config = dict(
    n_layer=10,
    d_model=64,
    n_head=2,
    n_kv_head=2,
    head_dim=32,
    d_mlp=192,
    vocab_size=1024,
    activation='swiglu',
    norm='rmsnorm',
    norm_place='pre',
    norm_eps=1e-05,
    positions='rope',
    rope_base=10000.0,
    rope_fraction=1.0,
    qk_norm=False,
    attn_scale=0.177,
    bias='none',
    tie_embeddings=False,
    parallel_block=False,
    init='trunc',
    init_std_qkv=0.0625,
    init_std_o=0.0139,
    init_std_up=0.0625,
    init_std_down=0.0139,
    optimizer='muon_variant',
    lr=0.00638,
    lr_mult_o=3.0,
    beta1=0.95,
    lr_head=0.012,
    grad_clip=1.0,
    warmup_steps=200,
    schedule='cos',
    final_lr_fraction=0.1,
    batch_tokens=16384,
    seq_len=1024,
    doc_mask=True,
    train_tokens=141100000,
    steps=8613,
    dataset='wikipedia_en',
)
Each number is 128 + 24 x the weight over its row's rms, rounded and kept within 0 to 255. Layers, rows and columns count from 0. The size above them is the row's rms in percent of the matrix's.

# layer 2 attention query, 64x64, rms 0.195, rows 0-10, columns 0-63
size [ 74  88  79  81  87  88  80  97  80  83  86]
[[ 97  93 133 115 103 129 127 150 117 141 132  86 108 143  99 127 131 136 121  97 135 168 140 132  84 134 152 124 135  99 136 180 117 123  89 131  98 151 156 117 111  86 168 137  96 105 134  66 117 145 100 135 142  97 121 124 125 112 146  79 143 170 126 136]
 [166 187 111 126 126 105 137 129 117 127 138 162 137  78 178 149 147 110 134 141 117 119 146 126 133 160 125 105 100 185 143 120 125 146 162 136 125 121 102 100 148 156 109 124 133 176 141 188 126 133 125 139 164 150 155 112 141 127 119 134 112  86 125  97]
 [119 106 144 113  80 116 128 131 144 131  96 108 105 132 101 111  89 164 133  94 114 156 130 143 126 136  96 122 133 148  96 143 102  96 149 130 151 133 166 151 110 100 153 143 108 159 123 129 127 162  95 143 122 116 138 127 147 144 193  79 151 174 167 120]
 [151 118 118 146  94 125 137 139 161 131 165 147 125 125 162 132 126 125 144 149 132  61 125 125 181 128 118 129 131 176 150  89 130 122 138 141 110 135 129 154 179 170 112 105 141  81 125 129 158  97 110 135 143 139 141 148  87 139 104 170 123 104  97 135]
 [130 130 112 142 125 165 130  95 141 118 125 157 167  90 137 164 113 171 139 187 108 143 172  96 123 152 137 143 150 141  85 101 140 127 140 152 139 101 112 141 126 107 131 142 150 150 120 156 152 104 117 132 144 165 172 119 103 138 149 132 128  80  89 103]
 [149 130 124 117 104 122 119 142  94 119 118  86 133 120 117 112 137 130 156 108 127 143 112 156  94  83 107  99  73  61  75 132  98 107 118  97 188 145 172 144 115 100 121 103 100 122 142 148 115 119 133 109 110 147 105 141 124 120 132 130 128 154 124 114]
 [ 71 114 114 145 127 125 118 120 135 162 107 142 116 119 127 140 154 124 160 123 139 181 115 117  94 111 134 136 151 111 145 114 136 114 129 116 177 157 141 141 105  93 101 146 149 110 111 126 153 147 126 181 159 121 107 133 148 163 132  79 114 180 161 168]
 [141 113 135 108 153 144 128 151  88 100 103 147 125 148 112 112 117 128 141 139 135  92 138 137 193 157 177 142 148 140  92 135 147 126 116 133 153  88 134 151 163 137 156 138  94 132 164  87  99 119 150  92 144 146 113 114 110 133 148 167 153  95 154  99]
 [148 146 115 113  77  88 117  95  92 150 100  84 130 149 123 123 113 142  91  89 140 175 121 122 136 116 181 130 167  77 114 132 104  89 145 135 112 114 122 125 131 114 143 107 138 130 138  77 117 109 146 105 144  96 137 122 111 143 124 109 135 163 145 112]
 [159  99 122 130 132 160 117 147 164 140 133 129 118 144 126 152  86 118 143 149 122 108 133  79 122  97 114 126 129  85  79 111 107  86 146 102 124 178 123 104 155 125  69 113 135 139 156 138  88 140 110 128 117 158 103 116 151 119 121 153 154 143 147  84]
 [125 118 166 137 158 140 137 137 109 123  90 191 104 144 147 143 131  97 136 161 119  97 147 114 154 122 114 118  90 182 126 114 153 131 132 136 142 129  98 140 163 175 100 168 152 132 157 159 101 130 112 115 100 145 109 119 117 153 120 140 132 110 143  71]]
# layer 2 attention key, 64x64, rms 0.211, rows 0-9, columns 0-63
size [ 88  77 103  89 105  70  85  82  81  97]
[[157 128 152 115 102 146 136 146 143 139 139 152 128 154 113 140 112 105  97 132 129 147  71 141 110 109 128  86 142 157 161  84 140 148 127 115 170 166 133 114 149 153  71 136 135 181 149 125 108 149 135 167 130 120 136 117 135  85 140 151 158 126  84 133]
 [ 95 103 133 115 132 139 154 131 138  85  93 140 101 109 111 116 162 142 127 175 163 151 133 138 104  89 124 149  91 173 136 132 152 118 131 149 117  58 142 153 138 148 156 118 127 119 161 111  92 121 145 154 138 127 128  93 107 118 139 111 128  72 135 111]
 [136 186 172 111 109 127 114 141 112 155 133 106 174 124 134 174 147  94  98 111 155 138 126  96 114 105 108 141 109 106 131  92 107 154 107 104 126 156 104  88 127 126 103 145 166 148 155 138 150 119 111 144 149 131 127 105 175 100  99 156 109 106 111 113]
 [115 177 115 124 132 111 144 144 117 132  93  76 130 136 129 140 155 145 135 137 140 176 154  82 125  95 122  97  93  90 119 163  86  92 125 141 131 116 133 119 119 120 167 133 142 143 160 127 139 109 144  99 121 119 130 130 126 147  98  92  71 143  98  93]
 [ 96  77 117 123 114 124 173 131 150 145  98 145 122 160  92 148 120 125  79 138 121 118 157 138 100 116 157 120 115 135 111  99 108 103 119 112 140 107  86 139 114 159 124 189 122 162 133 113 130 132 137  79 140  71 104 116 116 101  98 107 134 111 127 122]
 [158  77 112 126 119 129 109 135 118 135 151 163 135 101 126 127 109 118  99 110 139  99 106 125 134 161 111 107 119 155  92  79  94 183  99 102 120 136 141 160 121 117 113 151 159 138 133 123 171  99 135 147 141 159 141 134 110  81 121 104 147 167 144 169]
 [126 153 112 149 140 107 154 131 124  99 149 169 113 130  99 114 163 116 155 140 121 143 154 103 105 173 168 133 135 168 124 125 150 149 139 165 103 113 100 127 143 148  82 110 174 110  83 164 126 118 154 110 117 130 149 136 119 182 178 132 114 138 139 129]
 [121 129 112 135 155 103 113 124 104 173 122 135  84 115 161 171 122 130 138 123 151 136 116 150 161 116 122 106 116 134 147 128 142 122 138 137 107 103 153 129 127 162 187 106  97 104 159 141 122  76 167 141 117 164 134 168  93  96 175 100 124 135 102 128]
 [116 101 130 136 151 115 130 167 136 108 140 100 114 117 150 146 107 153 119 108 121  74 107 131 159 114 120 138 106 106 132 101 125 109  84 128 124 171 136  91  83 149 118 133 116 175 162  73 180 115 171 131 122 124 145 125  92 141 113 155 109 142 151 117]
 [153 100 103 127  58 117 142 156 145 145 114 124 153 126  67 121 138 138  87 142 131 166 114 139 117 174 138 118  93 132 105 132  95 169 128 113 118 159  90 154 108 155 101 114 125 135 104 145 134 108 117 156 144 133 146  91 131 106 154 112  97 125 140 153]]